python train.py --n_head=2 --bias="none" --init_std_o=0.0102 --weight_decay=0.04 --lr_head=0.0116 --dataset="wikipedia_en"
Each number is 128 + 32 x the weight over its row's rms, rounded and kept within 0 to 255. Layers, rows and columns count from 0. Numbers have three digits each. The size before them is the row's rms in percent of the matrix's.

# layer 2 MLP up, 512x128, rms 0.187, rows 402-412, columns 0-127
120:181117137126086176153119150071175112086124100081097087131158103123121234120159125141127119160112128197231156102115140177151147157128144110166116177118147182140095115108126105176106167133129096107169138130121177178180181138150156143155155138116118118134127143119067148106097108138121150133099109155119155139068100154131091104156124028134094162130072139124099111163134104143071094134111
095:127108133098056107192102095115126151121136167138124136139152143141104183083101153109196111129091140127092127156158195134115175082125164137147168169055122165159114154127140159174102114159197068170144126117115089128053071115202142163164096102170121070065119106123170115109125128177084125099112114187142124131160157168082095154094115113100141086115113125139141143133150125104152165150088
095:153146102170081185055178115104119134148140149096113099102146139127163133141133139119146151120079164139072154066114090116124081136120081219132063155159087123110113129175125163119082123105179080133152082077120103131149170190198150108105094093113113146124126135113133091148167110126108093140104148195132160149141151139094109103116113100114097132119158168054122127140098086198168148163075
088:120141091170161081106165157137175180154069111167159114041132158131151154167076103124092130098169104172110085152149099134132137146142098123142134154116111115119129119170157084061125152192171085163082111039142153148122145130194109110169157173144121141115100173156101117086140149121147090150093134126141088176084146162129126157137135153115159223148138177133095104105122166166091120137163
098:188133105162124173131085156160144055112197142101122170145097149129150152140108137144114146154113135114178143121087067179100122108183165090138095133157192159146095096123144133193136148123119150140116176149150095101137175172113148115092056093067144146157085138096091059157100163079103143074083155120113155150093143139101153134145137157147148162112094161165182144140161123085134164068086
100:109122049051104095180085105158085135076143180146114162161156134087125139173141137125108183068159095141081090120115183137130081137091143048153130114096137088150147151163168136140092125144088128153095136096147108143156136108084101153097144174151060088150112122134147119142074132119171174144128161133138159146133131099093121138106072105168095099211139171120112145154106071088141078120151
104:113118161074148115106152071139139100107119104176105176122115108077149093141152163123142145165116182125175136121118106111126150088088145121161197109104155155130108147153100179138126092144149149140181105095154187178138159090125138146109154069126186092071142150156091150178104135141220128159144083164171201119067150090172175130134161106138126129105087079091173106067126140092161123148126
099:164099137185167074087134157104174120092138107105166168078125136163096178148043168133155143130120117117147157129097096141126148157088094084123148128102103175109134119112133106139200173142177066123074076121156081076164163108176114107164114119115165145188116069095066123138099129138154073108094162100081189117127093120148151157127148124131100152133177107083086157150093119106155101096116
093:127106161117123067116124111133086142115091120126130201121149165149064139138159128103143128136106170126078160135160136195164146113133103121167136159173153079129156141175139154143121116136131108109163087126158110127131201169095099210054094095089087127105039088126156140180106171077139192123098181094133148142108103112143164082136146172067152125144094139133081185153103115105147156109130
101:149166142168120085093113057117126148169118062217152215103087157042118118160173104144124091134155165092125099111155092139132147068105164112142145105176144088148140091131158154126084066145090104139167151099121144123130126141107095122134175117149175135125172120146153200150171180114137122130145094097111098082152157123140110141070115161108153105122148111129093089135106175193170113136105
102:115104124067099125130132086154115170133114154123130180158179126129200084096089102201125158099179127165143146121112086108144130122138108145165136166112082140094136069115134216150129159162135178153064086131074117086149108118119204126169138145156130107113176183108156149121124161112143172144101120187149105154096182085095174108069084160171152118156130110101136189155169107133136125128113
# layer 2 MLP down (transposed), 512x128, rms 0.181, rows 402-412, columns 0-127
113:106091104139114116140120079133147094077099181054111047129144119165185141129097120118102078169108125188162124135127167125127108138136163124065123168129174172103107130148128066151151072150123144145170116124150138150151148125126092143165126100113131116167193134159118145084148105053156098147122075111164147184121102175079147083100111020097124157100120099142136130137201130163107126155127
092:086104112096132148123158150159074127093132146127134133109178134130163127164125146145141083158195160119189153070100152129140100184123102120119154138162104157108147130100101088102139113065085158118093138123156138137208139158095142066096133143124144180197187162170119167130133098109190146163136124096131133109121116068159173164188092145127077194167197113146064133107109178139145092111149
092:120112107105156119129075161168149117102113160192100143134120122163137125142122137195201085147175083124148121138101193162139170134106113095144175121111137134128112138125104076101137082171176068121129162112140093101111057064146164126177109133109158152156087096116122181174102103113164150127126098048123100132122106130141195146173111088091146128116129111157145147105133147110123000120110
104:092087175127127196075085149086098071134113127123154086136155123115103092096158110169157133172093136062103151063139161165122102125122160104078113091116185135145114166089144187140131135060077168114131159181094096122145162104101151155053131127132126118130182090132148134136109096166153157182208168153114137099147100143143099100146085187115106061097136098102115115144127106104102134164140
097:087086168109131061137135112136079146166097169128154097192189152097066111112141154171145101199147135165124094106143137086117146160130092155097118116083073071149134121167096171076142119140123157088117144118147167138147096085105101177107168130143121156109133149157132199104122134131155090197151145150125069118115184145153128099093086085107085097107167096117136115090066130177159089176148
100:177156120156128149119117115099171124117117128125117068094077087118142106085125069153172071144113091159106151088111078123093137138180090170140091164101082123184121126130084181139142115129124128073137138070132147121112142141189179129162130107106132135120193065103148070079148074079119128091149124100051109095097149103177117088179105078126148151106114120165154101149150119170136180081087
102:143157177181092129134111112142118184126118167151129077111154133164155190125137164137084151082112083100108131088161100120156105124163139139107103149190141129167125162168131131111124105140126095129083140111125108074126140189132127165160111135179051151216090123120150108171135150127037090065154155139091105140198140190125110108138112118160154125171086175158087153179101156176087141126138
093:101095131112126177135134094162089082109109117167120124150161196124186081107196103145115143160134127101138153112097181156110142171102084130088137098151096142122140123101120156195101094105110155143170187098123142180140118122100139157119129111125091120134124186118200123150131101138139232107129151123135082107156107166075128158079137219091129127128124132169131130122138147190097132223165
101:159187132074086214152138116162147117120153159166081101080095127136199131099185093137129111103129128093150168212145133095050153164145171104097090108111154186097101145145129120110118139169086131148141186135101174108134072136142100118164149126183207133121156162118142115131121121110100061109114135194109121085172196105120099151159124161139140120111147116152159104147119127113156089133150
102:078075133136083141121172114111124117100139160120136095123149105180154087101112137159107160117100132097157151172076185160115129146129051088099141116136085151146182168114092065100177192098177156110147113125147128092157112127150166136110136126107068144139111163131151105075052058135116106126148150155148112152144109168086142109166104106172098149162113189163150186100116092058108069119099
105:108133149130143105136147201120162136145123123131185124080120102127113153107115163170111095137091112140106081136117141137126125148138144107099188089131178100146141161145100116073059054116117105140174213159160123170099172173150056098064096120162133098138090081154113104142144103117113090146193163117141167150156080166104079110122065092119109161116124101167163160117075149090088117127072